{
  "n_layer": 10,
  "d_model": 192,
  "n_head": 3,
  "n_kv_head": 1,
  "head_dim": 64,
  "d_mlp": 512,
  "vocab_size": 1024,
  "activation": "swiglu",
  "norm": "rmsnorm",
  "norm_place": "out",
  "norm_eps": 1e-05,
  "positions": "rope",
  "rope_base": 10000.0,
  "rope_fraction": 1.0,
  "qk_norm": true,
  "attn_scale": 0.125,
  "bias": "none",
  "tie_embeddings": false,
  "parallel_block": false,
  "init": "normal",
  "init_std_qkv": 0.0387,
  "init_std_o": 0.00866,
  "init_std_up": 0.0387,
  "init_std_down": 0.00531,
  "optimizer": "soap_variant",
  "lr": 0.00662,
  "lr_mult_up": 1.15,
  "beta1": 0.95,
  "beta2": 0.98,
  "lr_head": 0.00668,
  "warmup_steps": 100,
  "schedule": "wsd",
  "decay_fraction": 0.657,
  "decay_shape": "sqrt",
  "final_lr_fraction": 0.1,
  "batch_tokens": 32768,
  "seq_len": 512,
  "doc_mask": false,
  "z_loss": 0.0001,
  "train_tokens": 138400000,
  "steps": 4224,
  "dataset": "wikipedia_en"
}
Each number is 128 + 32 x the weight over its row's rms, rounded and kept within 0 to 255. Layers, rows and columns count from 0. Numbers have three digits each. The size before them is the row's rms in percent of the matrix's.

# down: layer 7 MLP down (transposed), 512x192, rms 0.227, rows 394-479, columns 0-47
# gate: layer 7 MLP gate, 512x192, rms 0.273, rows 395-480, columns 0-47
# up: layer 7 MLP up, 512x192, rms 0.276, rows 395-479, columns 0-47
down394 095:123110037189104112159155091114140162107144123121172184118134103176130172082150117181094112139142087200109171113079133126124091133149169089112085
gate395 108:166118059111089123165080085117134089101155162121154114119105103152101089155170076138154096161129125157073116147107086083110079102092103140161122
up395 098:132058120127073127118163080154084125124149115077188184169118105148087091158120136068174141153149094098129158137088093084100092083114133088168157
down395 080:208155129118145129130114113126168137156078106128128087173127105162149125163140104156114146137152181165107136056121120184171140190151160098086101
gate396 099:091144050117074139188109155110141112144138131086128130114145109135185159129133185105108181104166160124141114125125138054116205137147119171129180
up396 102:150085094094134115057129123142136208154170121097148129077139082104149123085079082126182175121137092151096087164146151110146126162156150101084162
down396 100:111134144129132106064153153150084099077095130130098170135166128177161127104112097138034145092103094164136121118137123112089083132131164100195109
gate397 091:125079162175133073152077064088151172108124083182104077129130152155156190111096190151092129120061151143076176170061141114156112204153110094126145
up397 096:158076158163139150101122116150110140103114139104162164126151140145127162070096100148117105140155082112066106089154139167083122122070103085129125
down397 098:170158113173077114072118176104116190159154161137138083106167172159083107161177173110204151090156157130124143107139090092112124095168097189138176
gate398 101:165127116149120097088126168125153104182110085163105165081110182222130109131106126196121124090199154158114117138103112135123146109190085180148123
up398 105:122119095114128116108112128198155131126122097159129153138121117162129146147188183127119111097165147115156107165123111098096083165138081173136135
down398 100:137156161127157135141152066152217193139141121166170092106168173113100102164128102170090167155135135104064106127128149153139133094091139140148114
gate399 099:174146113089117142080167119077142147109134145157148090074151139081139110163149158164154124089149135114125087101140131055115160148116150148133154
up399 100:107137136198179175090183138160096128154189081117128116156079119104024132129167127075082121181138184167085132108122119154155084088105106145164131
down399 106:174101157147143133154235129154034146143097118115101101158103123135180092103119072110130105140088132183110122136113146091132091174186059138108151
gate400 099:086134119175171068210112156148124149114165078118074115107181128130131145061106193127150116184116121143123082106085100119101084137100148171159084
up400 100:088090074131091143134105100176155154148143141194129111177121139133124096114097119102149155094092111134169172151143120152138119158170162097138097
down400 100:098100148182141140102104154193100163129173127061143159111120109110123163086074130099066133107167162138065170083058153090104156154105102155149086
gate401 091:161180137140106129108155136147133160142191093134124077133158068133134074117134119128133129137110124134165147106112084120107091084107102116140147
up401 090:150130173163156168071143140131146135141052104106142179086163137128157137115142127155152107186126147101134155077110154123146122201113160132131116
down401 100:121117176186080095159195108170132083100113162154134159167114135089146140111087078021042126137104107183137175106166120102130145160147129221153124
gate402 102:139149176108146112092125112128117115155122136130124079125179141134103147181119099179135086085176095152146192125108157114132113094163118173116112
up402 102:158053141154160136155137140102124103132141131128105095109153083147142139110103146127180164197106148099144133165081144079144120125091117131074144
down402 102:140140165139099196089147146176102130118077125170126119078129148102143107133126137081118088091129093118161157151146145095139119177097136111098176
gate403 099:149152106153121117157179099152144093144114109077181069141127184092112152141072130090096094087071198110114163146139156090186151159146160105122108
up403 097:131122085102145135143099110061142087104107131163109152124118128125168057207182101185111095117115140140195133202118140135116077147162135132108116
down403 097:129146100150040159093092129152072096111114117157154109117137196140167166133163098115106154095088199152160113123102019120073179153105114131097150
gate404 096:137160094169096137118203072133150122118146145142054150104124088143075076151106153174112088173127056142105094149113074096151157108132112108123143
up404 096:091159176157088174138163145138132106100101138103179168160120126154115101154087117152091091087141101134107087121162170112163080139060123129152102
down404 102:104120170160133183162111073151079136174132085127150104107130084129129158072113147127155162083154154166131108049069112154079095103123184132151151
gate405 107:073119118109154053102099150138118182107125105107133136128169169092170071151098102168181121112103087091149138090161134126142159142093085199160112
up405 112:163100193110049162056137173122153116035115101084152118072149089178082071128133113125115106126111080130112135119046049106052135099148114137121088
down405 105:110120113152170118106150145131117142136111129095110153208082092122145142103172176141127124165142120102075094123136159077119135058148158126127109
gate406 105:119102105172195104114109148088110090110172138130130111126141161089097089059133173084105100126134149159097126168100114192120180172087187123111107
up406 103:074133105070111099166169150132074133101126117172138133112156122124102132143157118078145118092194136162206138099140133090111084156108131148133100
down406 100:166108154087119151195142112097108118179174085131171127061116071127166156096097107116088116098150073169130090087196155155151105137138134123098091
gate407 105:155151143100084127157119179064175142177124142139094051137088136139175162121122115141149144151202161169124147085124084071168095127194139104154152
up407 108:123106064165187118161155090136105170092052154113083118153142176104148171139123117178156125119127138125056126134111129136116129119130164095109102
down407 105:137136118124102072109126126119181162198207133125087152098162135175158155083180148198067151174141183084086105151155162177154079152126131069157166
gate408 099:112145155155178162142162111161136093082078142133181105120093121176128139144150130124137177183113096173130165116121122094089171174085161140062142
up408 097:122149087082182181129165100168145144076162137129143119049112102205081152157177140100087133089088120152129150137099119125101101116093124178145174
down408 097:133143132172082130173159094140198099112143152154178124151051152170068142141062167175071124139097134152153095115158097063145134123144143127167132
gate409 102:117135164111151077126117135107055130170144134149099147172146195102152099104103101152151098133119120132095113134119051131141119123119057191190097
up409 104:093115092129135118096131142123123091069107123115169116115181123116142130186206112112185127113149105118096139075145098144160174133121105142173155
down409 104:122120124094122138125142152180112129098162121128130144089131139127115156070094204176159149147103148152099129117083128173108092167156191153164109
gate410 094:054099139122090187123167128136140118145135128148132118188106128098159142173120131199104094127161056086073216158155110087144147142149181137092144
up410 091:123106094100119123135106119145125149142121124165075185137142119122131139185059114115119133077097108117136125145124126188132115125141119161115099
down410 093:128072092144115148140189130119114143154093127153118114123158130115138125076040197143151123137154133150120090118095118089122065119140160141085086
gate411 101:165151080082197101105123174079100150109084100135125185087167141134081135103136094169125154151109094155078095111024120157072117086089102076091090
up411 105:096149175085136083090072149110169118096098089103125123096112159092123125119174117165182131148166155103204085157154090142105194146144092075099150
down411 100:162084182102155175134123131110134139222099102140143114111148129123132110130185107110128098109119100137127161168099080117144171142084187132175065
gate412 105:125129101136130160171129127127160119179093181140158147105106123167127116167200127100112171105210135157132095140146085110096133159153181112149138
up412 103:114118156077144161139142129129124166177112171180110143196235134158082181139131122123088169211210114108163167101152174093135135148114095097165121
down412 105:114121144109136159128076122132126112161078148160074137132166065158138117120181141192103118177149101105119138142137118076100078124126209138136147
gate413 105:128104161126172136132110066123121102180132151112109100157134117167154132192123135118135153172170166109095147150145174132089153170090168107133155
up413 103:114141139157135139137134114101167129116126115137111136092130127198172159148145177128183156154109176109124109083135125153156141125098080176121120
down413 107:101126091112158145088140134140109097165193143113186075150096127126094133090151199109194102112158107174099176106110118090156156122103145097104088
gate414 094:149112138131090130146122130098116086109155110138103158108074145126072087184150131090131151120132157117080152129113171044095149159118134149146158
up414 106:063124073093099122137178100144115108113110195181137132187119146165070080126118200100134090072114121193096101116125185106121106048148156158159179
down414 095:186105149181104095115122156119123148140131156114102148120106165155175137182141127125098089136141151143165150123087105133154174165138060182112096
gate415 119:088057150190152151114093084087128109103134075085150121107117066106141138177097083121171147098146134129128112171114107144124097123138164153119122
up415 107:117086117204106136104121147106176133055126108052119151102120109076124093148073116115188132127133137103125127185128060175116089106127168155117108
down415 108:147178123054134117142111144166108172145092165159121111121128177158145146085094149130163118067107064113104149000143144131237124164105093102074056
gate416 101:135178085181182093103099106152121075113128107098124121120154177070115144113144161121122153088160141140078154130103106125143087115090154078091130
up416 103:162137171087136154153141121126188108206146172138135158096111155115086107161129145115117148157089110162133114085159132086116115149135160122131035
down416 096:074136208143142097078151125135131139118141136092124147152122101084130148194176129121081081122084150098146167145136191178143120098135132196132079
gate417 104:122154153143166174165187175109184194112093162201131143138134090157148112068171167090117115106078082117173137101160157122075072154141138119103082
up417 106:162110088141127181150170170132108137142119096150096090151167152117126118115154139087139125094139138150121144147063172042113091116143136092136107
down417 103:121179131137151108128186105116106094174142190189113135088112140177134113111108131073075070098148095083206044109131115130129090099095111139133098
gate418 098:154164127148052176127166148112131149095108164128195168111146121128153079158108127169096111168128209170145130150090115129132120166123150142140156
up418 093:102103096141141103103145143160167138132104107079097137045147123154171163101105136125103138099088089107101118094156134130209157151167077120177127
down418 100:091098165105108128123158124149139071038137101095080186153150175115098125115159194123145151041138186060148107121153144092130183198186135105076097
gate419 107:161143155171112135116137151154172085118076128139144152137109057142179103171078121156196111111134173131114168151123129128177092151077183102123165
up419 105:119083110136148068112071145108105122109149121181103148095133153117122148089100097129167124161133143139159123144195124156077145096176109120179134
down419 101:116139136138123179130125073133130089123120152121087139141134108111138122141093177106133131140096102112126131110129171151148108114137153097150131
gate420 104:116151134099123189128126126079118125083118146073146108067117075214146135131070171131084197128137171175164125111136189137120122113104141141158118
up420 104:126139123136038213147112139107147096150191117077054164124117145087164131164173158110200131170050142142140126115141153147096188103147097169153148
down420 113:132122143137140116151121118129112115131145113131126146152157113103110167119166112101091186138116124201179116172116141156139139103137102116149086
gate421 094:067179131162116135084146141146043145117132150128172121104154138069140122122167131154184175124158119109111102134109131065099159157100188181160143
up421 087:104113168174173119144136075151088160146136136159163225161150138097153144165136101110097143183160134146105172137172103091122112110132117093167068
down421 100:106097110132155097156085152099092160144125082130112160151128154124129200137127076126102156157171163111062147141131111096177154130127086127164089
gate422 096:080139134138180095139049029086121165139093103137102133132116208142090157110184204098130154156153128114198091106112121131152101139121152188102112
up422 096:103132106109143142065059114146140190132152162142101091121160107140123138113105089143158162098114142149138168148120107125157173150081096192111094
down422 103:053069065142131119105099112134110113084189088160151138086133146087135109125162119111137134134118146136130137118132104146102152132122152193163087
gate423 109:135167131136112173177085116171114133119131120149095143113134145079103158077122140187073070167075142119190140160165115090134130104111138143155088
up423 104:140150121155103104163208196094160098103108125143127141112131095153094074119155147116147119090110186080214147168128121125102097174081164105115109
down423 105:114101094153070173135104096180128111147121109142074163168073127100110114168129184130141139146118111176104123143101145157055126158136160197109149
gate424 108:092135133117142101176033087132053146149142081135146151100115142160135176182112178114115104150110117136118105134130112154145145132084156133080105
up424 103:095119151164070099155061099124151170120175083168137098128138102143079121146108163132130098099133099110116126209145088148124148102080135114165151
down424 105:134130195100150108117154129118076126062108175165152110140123214141143206124125159128190163137140096150164098047111160113141120140133189109080116
gate425 096:172159111137154155081129145087064113144093078140151156136099134163144148141180122146139179166095152111178135173176153115134170128154140152104154
up425 104:108130115115106075126094181104088139077140126095191125117094164114140173174132114110175089145057063117146163149120149108135158107055109112141084
down425 101:113149116090128107103127114111108147105139070106149110199103069114131181124144109144115139144117114102123101085067091136116152141078124130147114
gate426 112:185123147121174088109107130147107155193163144131131176157110124166146144137172123069085101185068181126121206166122157146127111142215140199092050
up426 105:038117130121070130142116133098176184082110128126172066100157190135101116171149155130121074100132121118140066116110122136145128114039129092098144
down426 103:054101083132102155144208166163129079118108110150060139144077086060152129147150118114163153119091111100130099138148106135089103158146114124125105
gate427 094:147179122120199112147117113105106175055123118076102133153142114205139133128080128066131160124032102143151145127136125111169124126115134178096067
up427 096:136167069122183077135161099146115128036120116088143190147134163127141149150129149108137179091050105145128145144150073092186174139165145141050137
down427 100:130155097184113144091035112199194143104097107097123161136166099060115127164129118153087145130164145185122121081137099147160131135148136158171157
gate428 102:126133165135140127154116141161101118167088115123150166128076069163101115134131176176146143144105132129154150164136122154147154129151069152139115
up428 098:099106137158101153155067147178120146136097112148142107134108089170109096130155222111175131101078126097167163154143116171048138102161091149090087
down428 107:148150195117135149139188156182106056112139158134144102138136104157114095087097115148108121054090151121129172101168139119127158138131142195102107
gate429 097:115131180153163097078087161151120155118102142115170107134111119130196141148104120124145159133120108126043118122116093155133131121185099156164105
up429 095:138129070229154165147116133089137146134084155100166118052098087169166089164115141148072160141122117124117172161113179164081082134149050075151057
down429 096:171118197214165144150129166113126143143186141119123096080090168146134159161125138073104109096103088144111093178192163170166126087148113102084140
gate430 100:110038139141070064186119135218183100112137156161113182121169122137169150142102117176087141112130137133160181131121175092161094070115204083116101
up430 097:200103153236127091146124096099166105187094128116129131089104164134204145127134146098144132108170147117144145118106114155119146127086078069183079
down430 098:104078135175108173100151156152127106108122082156129173095092097103150126119132145094105147125160121143140088118112071126107116089136125161105143
gate431 100:122140108098098129140107144082086124127119136167106082174129143099128086147042174165119196097145070136129082111107145094135124180114103108152067
up431 101:196125131162107155182115095128093143105174124149178115115122152096097171126164130094069181080082116135109102140123094115119090139141165080132129
down431 103:116109141142182144144141116128160119122131145121124081109122112180117127176136188172117091084106194138093143055107181037146092149122176169112121
gate432 090:133125100138154085116068064138121094064099147152129122130118113149099077130118121138120137109147095107185127136153109062108180111104106082086088
up432 095:099147122117157182121075077094063101115084151163140107122142103153115137205122166139132098114122130158108118135150203104101110111069180159135087
down432 096:158071115143113099157152147126074180145124102152116176107144143147151158097107116094127132131145134119127193039117188169157148141125124090098130
gate433 104:170123132151121135152138153086110132154158179125133107127135115067114143160097146180100149170085143174126121154096098086098117174096086171120134
up433 097:155112143123109076102103132063161099142140126131137138125142145141176133127091184082108100112184043121124157108102117070161167133064136191111118
down433 100:165104178132109110144135068127167068154152176159120164150133129151114157121145183177117148140149153149094088141075128135151128152077129143091115
gate434 105:183132133116154121141138131133085166125079073154137126117123123074142131101053149036092067134084170159190117111102119138138077118123160075122141
up434 107:085120126107131089112166118078180144187104131101114126116175123182052126131142188179119167166118117079160110116124119150096179081101054108115128
down434 105:086168106162092085156158118108196162168184138122120155171118177147220101106103081134166135131142136120111168150146115163154176169111118179201129
gate435 100:091168156168156117073179126119154150160094158118180129157098199138109085077111130104117086134115103132111084147122092165149111039142157155152205
up435 101:148139140141156060084112098140187152075160107128115111115074135116134140122146121131106145169130157160117105036098170125166106182136139099098143
down435 097:172082087210128173153136145123101109056124097107147139122152114130096156138092156136085189096137162174135107138132140161107130124085114128123139
gate436 097:150157152163116102191146108180137123182121133167157095108085063152112143134172145124138144150122140061154112154102115149123145094145142115124097
up436 103:126119135121172092069074081054172113137149156108155123150160136135181099110083148164128179184118134066146056180128142131193098144141172113116108
down436 100:155096146105115121135107149146114188107103098092103095118190091166099128082094133106101155140159102206159158129113189125110095076126132147128099
gate437 111:110197142090134135127143128099137106126099081149126115129175114100181123172108124091156079155149096143070120144052090122126159108141162148117112
up437 108:120053149179111131165119160098123156124125126109135141144113180064169110147172135143120116120131145138098143107180114122118075114143142165161139
down437 098:189158113067141133130122111107125117146210107114155136093120148131133130166118132162160180139053173110134137112129139138092189088149101125117060
gate438 095:180105079136157094185145170166072141127179133114118116169091145140092102090116166126124193140072130151074142165121157138069149080149166116152117
up438 096:096145134108092165144155188131151120152058115132144117125151126147073147098141161081150133103178104111194105160052140126183149168114155145118110
down438 098:157141152117127098151136135123111117178144075102124156110162146073151180153094096167167163074143108105136128067152077126136126104136103107156119
gate439 096:117125094146152125094126135129115116083126137113168119131130165084107126069143103165123126149109079119108171090106140106160105159069170163112178
up439 098:121098108178067138128129127067110134114115090124082160129154155165080082090161133055121114104132178086102114077132101127151129103180099153114106
down439 099:095171096166228115119136156127120167137118153136148101174124130141156138085128135113107086092137114114092148105157184127192160111161082140178117
gate440 147:142094113145076097093070121095132142137155106049137129154099095144100125152168152118167114088152099096127159159129086089150103054150091139132183
up440 132:097172132068187155131160129146108098126098133197120096130168154080141114130124107143090123158108179171147104111130182195103155188082169103133079
down440 081:083109156094093113119149142124085142111159161120101140116120142139131151097109129093147127122106124123146161216172103116115107125135041155100184
gate441 092:139110160147081067093124100141167138121111104139182095158109108141100119155168064054109060100109175234129172097182118109108124046162141103162120
up441 103:126130131093129086110111080141121171095088087090171108114061095132135125119121171096088125098109141165172171104142037024142148116212149064174121
down441 101:104126145096113135099157088103070110132097086115175137115114153093123139175160107126153164087142086147102143109170193109120106182181158104084148
gate442 106:113117095155137104163104127159063130132154118175129188125140136174118138116122121069097096167113157141094175101074038146140116110143084113147109
up442 108:156150091049119210104113138131166100103112131145056122128126104130128137098113142193152139221129143116118059181163096118107134144221139106140128
down442 100:093169143163141139182134136146124151122106198120075100094154113163141145157101084145111083199146184104175168122107149144091128116149101247144132
gate443 100:126133145119123111169157149088146090113135106169132102154102119118060139117091118173133085159109152149104098114128133105112086112189165111090071
up443 103:094121122083146101083156139188106109111137136135057153154129088144144135132183129098147102112148127135107122087178176162173155171125123137133124
down443 103:148160111114144063162093161161154121112127135173164130114090096160128136107068135124154158140128159088138076141225162149118074131075088140186175
gate444 099:106187117188089109154137058150116192177122135144107141139175113134098129159192146109170118108103109119189108127111140085134129156190141178128155
up444 100:151117130167127125146105147129071121155147169084082157160178129148076118144108139205146118095161119152125160124134111163132130077135149129142094
down444 100:135156078141140155171096140124136147121158145093107128116081084122149164154124069166104109117089148150114101141097118116139151114149120104135127
gate445 097:138119189163128136105105100143110122076076083119070074152052144082125106123156143137133126130096117103170178151123105117121170132063099137172129
up445 096:131151159119153143109093115102151168153139126176108160074173121129160101148083059092140137146115140125119120065121126144154069116120091137132150
down445 099:123089119087105165146107139170102069165087156121132151118131130121138147128112041090142136126136085132111084095149094071095111147171155103111163
gate446 123:119132195111117054087126101126131198131108048144135147181123109094090150153150142149127058127118153147155210169118137118174183098090123132087152
up446 116:139139132125155062084180090125065158104138053148183139124096113065157103121119150089137141119173149226091143149117070102135117109079107128135126
down446 092:063138089131148053037124137146099127119152134131099071086155160067130063146116146150096105151121172151163157156160114098119126089129175180133160
gate447 103:172142178126134092095153117185112108128104139140113176122124120138073125183103130141116115122111145170151073219122147167140144165109054112049125
up447 099:125134128170139142166088129078084144145183180105124105127139119069159149088091076077169112115114074132155142073106117128155099120083164165109088
down447 102:095220075130098116134122143138123149099085121130123115114120106111155061120145153155136124130149181129132136124077150108124133167141157149164094
gate448 101:076150195070144200143144190146145105105112115135135148125185141105109169117104171076085138136120092179122111094137126160118126136160144143126195
up448 101:195146111088146135070141106175180131127134139141075131124108152126144151117130117091082163110177084146098109151152144146092153151087095130132155
down448 105:062123163149126162111114167158132159171156158052100125088123104119165117167158072126130140188083079178144166153137163148098085187127087117166121
gate449 097:088131125123179150183053133113140093144111133084101078111111087103094188105157171139079115088119165119116094134129088131132127161144118118144108
up449 100:136158116193180106095082167157071162077178099129178089099119126132162124149110167099116146113089159174069068145145179161170126145161142123094105
down449 096:149109090106113115126122112137146137141179119094138100119149117157118125087115109164114151093088125185102159128151143074103164102147233158166042
gate450 103:085114100165180138164152143179112146150113168156177059133104108146137132099191159143185109157168182092125183094188155091160138111127166078120100
up450 102:113081112161149139129116057131142119130123114182102154134119110138180106100133128140153087137118126068142127103149209097076103104133105123185130
down450 100:131095108157188144157199127118158061152085168158129106174062125133126122114149145111186146177052170091116155136127115099103134145094120032116062
gate451 092:104155123148101116071111140123125157129144135172164156133154052083173088107140110148181105147135143130144105132123120096113104160199165069130155
up451 090:099108083118117128164103104103152103087131106110094078123154144111125107104075125145164147072084125096137168103141150138136106146145137115113089
down451 096:139102144106166114143218177098189089109088103133199112100107120152102126064149131154135110127125080081166130145165167112116141152126143164159161
gate452 102:145090127195138160111113142122097239097099120071155113136108123098120085109162166115134106122139108143142048118127141151165114156170123069078130
up452 101:124105171104089111153160133153140146150071102145084118127131152121141089136023137146095140109176148087149163137095150186101117154120154093116112
down452 100:156114079116097185116143144149104144143179175154163171100144148100144089127133111124150126128057128158106139092117153135108177134080144180090138
gate453 101:100138118187143140104102112124137099181117111140154104180189181139157153082158116081051146155093206100189156073107135158168149159175100128150110
up453 098:219145154170087107147142101130162108163193140153118130077113119155157154044169138128135144111157178123122133185097129165117124172143148120088149
down453 101:103152116176175085143146031100153118115116148083085135136130137145160137152009155107122149093123156122166139171111100111086130151150108163160126
gate454 105:086152120134073121146161046093132132167124149169140203153093134136089131116093137138142112156119117165138182164080151088117179125167121168137147
up454 103:135190126109135155105171127127113123140151171143088057128167131143140141098113111078112176091166106104123076193149088198154099145097117120101116
down454 096:116116130106191127135119183102131122166130173152102150094157098137114112121149125092110099114165073154115138079099121136108120113174050129135121
gate455 103:121133112089112132103081147140142093086119139124105141148155138115086147103097117161156075136188163101107143091128121054149120195180082135142144
up455 097:141090097052172131170110126193157116156063136160148109164026128192114117136149153131173080172162109123093120118135112185084080099144141138132158
down455 095:162130173136091166183084121125101096118164162086155178166110117050162109129167161121124149115136100150162140099087102087075180140131182084120073
gate456 100:116112129126117161092165149138113103130160126163149134087111101160124122146046108138135132100155106091106110115093158099091132031138099126103104
up456 099:142101085149127152136073115134022140045110140133157096131095155122197134184118166122101163177125110113123127097112120157098138134120066125136135
down456 101:185065101157100132161071135129114134144135180089115112079103087126096092079161162088134136113134147166145117106085202083146122087108129102108107
gate457 100:094085135190087130154151146106165159118162123128075134153091144195160107114141139111066121150104126116141156107090123104129151108112132120089135
up457 106:152199080151128121166188197097132131057157160079133121194193122117120079115142097110084090164117138107113154113186089194150121139167100118122134
down457 111:125124110163170085151076117122173167126173126143128133098174160079173103091092141065197159097112153162158113098109152127148145171160131140101099
gate458 096:091128161165138073105114069100136109084151124142161107161131131158153105137076111123089101161100155101140136132102103106118094154133145219115069
up458 099:166113090091089122128148179057151125089123129095099098082096134091114122113204139153107163111178111149147104122090149191125161065129124090108129
down458 104:075085142090098093159130123125162149109135117187066131139143121125072122111098164082113080146143138114116162120126148133142107105076074127058089
gate459 096:072126129148166208131159101157190132108119131123144166108104165156128125072115139093138173083213130194083085129095109126112096128171080104086142
up459 091:143114056122109082128153131124173102147140123177092145115125110170154088147201157113135118090107130152183071148123105096110141170074132096121209
down459 099:112151128104077118091101116188121116105160115124094099072142126160113100139125143076170089156106169109113177135135135146146094112131146138111113
gate460 099:107194115138181122147096100117186166154176158126087086134108136075146148079165218061128136114094117109161147121105112116086143099154130137129088
up460 100:128135160125117156138106141124118181071121159079086165093122128197141121092164128136135221123193108143149132215120110081140081108118102097108179
down460 084:164101093104062133053079171138138155137134071103125141126169133170115096203156053163112164123149153148124128140148156150154093129122106116127160
gate461 107:196183123129105125125116107176190105088093133134089145074097080150087160166128150108100090112156155122107104115145158128155116121142166109137133
up461 105:189114093130186141114130156144192121168152174166208146054104159106054135158101120101161157107111183131104130138189088117160106139078099118135141
down461 101:186083113126167160101112168092046147098169151091106117163164091116109113102095125105149128175138123166143173133121144142155130143142094112124127
gate462 103:142127103127131128099100180084124111108057183111082148055162118093101156187151154117137142122119120130133175133108156093090108136115068132141094
up462 106:119093106105167119181134067099156118122104138169118140139108156104172144125090117156090073137091114127188153110092114099133096069095160135160067
down462 103:100101139140155077155119122136159137091119184191100118149109102075068146130113121101145104148142097120142060124115084156152050151146099131176130
gate463 088:094119195106140148132133101166110136074145154142042117121132117199052125173132113125207156115060113085126069144129099091133146090134139161145062
up463 102:130136058144105074068144143122158075170116070169133085145135113176125127119120137068159089152177122155126113083135121106096148127174181134135145
down463 098:129130100097049098143178130128110127160090180158144079111178137145136103140084111156085100126152147121132146143160128027053119110177126179132112
gate464 102:138138131116115133120138080149102183113117087122125128153142108129172166143135103156150103100161150093129159181116121163114103100101141177135149
up464 101:168094156110108100130072080058133175136103134103164111107190102198162113167178130120105110062124109144126171155146125074063114132125156119150126
down464 102:173155120168146104117071062133071178144103158137155111138134147168181160124140149108104121081124122139119120146147120074108168106119097135141113
gate465 095:099169129142122052114098102109160095116129137147103156118129201190131125120099118098116132151136198069128139109089100140093200118141160066127149
up465 095:135108167086115124182114103098150125124123071148087125099130047109159160103167149113112099129171144127074083143125106127148127130160144055096084
down465 097:169107112125149153092140148132047093032119182091168170100144089175101133118085121112129170126160103206126134132128188151124093106130083135113106
gate466 104:100130091111125109085073131162130125145076137145090028132116091116166088132134107095098133122176163101144176161115141145147152044126089083103127
up466 110:147146080159106194118081108185055145170098113070113126135143131119174128127188142140110126092069169126151059136148162168121160103125136178137108
down466 101:121148092093125173113086172129135102115126126167157095096114162098107130107114132140095125115146118106149170069101151123126135106161125056112152
gate467 100:166095115123101107114110132129108117051160145072105125087102179067110163115091122152141096124112074178134183126117212101125140127131061089125112
up467 095:150136139147128171129127053112154132137128155185095157140084165111139107077094156120097082138226109084204151097194098112144165136136155135180099
down467 101:113096103155147129170088152136157152139150120139142170136149123120143135090113094157169108093136146118100046156143132138095140114092103143094085
gate468 099:156110114158109064105120127140128084150127036141150171123091160079163142119153117102123156118128144105209109159182142090157116104087115080140086
up468 102:130056143117055110129074160182133147129075102154153123148148134133118113124087083091149127149113054080175116120181139140134097088166151090110121
down468 103:112136168101124105138123158178160126116142133182127142088144150124161129112131075149174114108168151120126092113068112139123127129130109129085114
gate469 100:156162114121095194172152153112175126137119141107198137199123122172095157146127129119099140155124173130163120152093130164122143169152097089154209
up469 106:139050153164103107148127113162090103126195145115175168110178158152154157179064104141144082061126137127067127129119200121125147159121117143106192
down469 106:094065085124150134162106096143102129136136146076115091087048145144139172137036104162139163137170094121146130121129092149215144089093107144162116
gate470 100:128122153160118137136140146107203153065135090128119150094120187105121189164130168157115181200123141097187137122123112179133117132103139208073194
up470 096:108107088115185048157073126112111153146145109146098097080124133139101104124156073124166161143119109093056131100086130066206093085070150116114132
down470 095:155131089112110081113071102154132145134196116125149123171142155128116116078122036116091086177126169089139122152165072096092079165126086128163118
gate471 099:168137164137102074117087149118109126128093128123100127142118073145082129145133152038111180175110190110140145078114084093107143120169071098131134
up471 107:143139106106114054158088158159120121159176100153140122116158113142034077139106096132132112169136123190180139114176126048099164100155142108073138
down471 102:163138130143118112056177102115132180132131176103131114094099084120174133075134108104135099104161132071128121091094113156140160155104102094107135
gate472 109:139155196172112113189103075145175120165149131112074145152120121187112145064074120168205097156159147168095104167117133115119115110165124091134079
up472 104:148087190141154206142127147094124160107108159117124179057121187124143125115137124118057152130173137065159145113130072183181145173101149148145178
down472 104:096110114169181166133139182127135154150127155091129137139095118110145185119156162138064125144116132149083097114087149111126165098124084166139126
gate473 098:194183105147081133145120150176131071031161129138125170163156098136117154132156109084155156139114174119086150110109132111166129173122153070181129
up473 101:175089084096109176158135124128108162141138126110167159198122132155097105069145116142135122112160165153157072149080106134188139110155114130158125
down473 101:145139124069146113148113062115151154101053181129098096183147136146126146165129129127146154171134125183058127076084108083122138116121117112110092
gate474 103:181145144177126181131151081150138134100174127124150117131099108172160134117109162140104088154112219143123122131117203112114130106147129162145113
up474 094:111159095131153154125122130178122120114129105091124165139156096078141194157179170158070113136108172164090160095135142130124142106156103112157148
down474 101:181156187186102164100133105200074099122167139161074135143153131057135146129070122153185154139133113097102202132125149146064129106079138134086080
gate475 094:088094091079161108164134165122135134123130104179125096126128060130117149109136110112145117140092150081049157118100103150107156155216124137123114
up475 096:105136103196135113152124078101125189114106109133124112137152082135161164130112097200063122170121194127115122177090152133146161109141114194096134
down475 100:143078171088129162084148103141083094096171158114184103124131095123093167100116126069114128169067150073153151133086137166147106170130113156146156
gate476 109:123147118161127028077169095114097140176152160085126085148125117061161156104106110116128111143144122132090083154146086079170177070204094131075133
up476 099:109122120141096109051118072143099062116142112162187187150130135168091092127102135116093152128132140118155127065143117127185161099088084111104103
down476 083:095119155136136163192110199075128127143114102070096119149128090096142114157152148167097132138224125187122173163134126144095080083152149136158163
gate477 093:128132144117154153111099135191116147089087145119165144115108158081064130144093156129104065166138153112020159073128124152121159178143137123131048
up477 097:099172088041178138122137131102138118124103123079132127156199126090090100141082127109087168151127176128091156076133098116056123088060128111140081
down477 104:153086101137136106175098179073106124183160148145154144125096102086104047141137084085085139165145175108102120093121103116158136133066109075121130
gate478 102:153144104141148117119184123149118077114113133158094077198140138138094165124170131162086109121131058116096157138147128150121134144148166091133157
up478 107:133107113203099133172139162167090102193109131119173148146098154180139163053120126140072084156142141117111130115097093129154064206123130128116156
down478 100:157138151124158115112120126173076123158097130111144116125100134102068177097149130176112122202157110093171110135133158162134167137131092111187138
gate479 101:116092106144133188175138155072117108095125139062089109206128180173105101143127144176133123103117119167182148113149124099117178110132122164162149
up479 100:137143144067119087186085090095097095144101137103134079173118108167103200121177146140071077133109142118157104133173106127093121116127133117150113
down479 098:157144035163120089102074144131161129131102190117136177117192115154166162133162080174131140123139142090107120079151115153137109170129131108148112
gate480 098:135105120178093098054089080045147105078131152109162144092181129149121073128147180180078140142152114092135164137095089154117111185158110142121094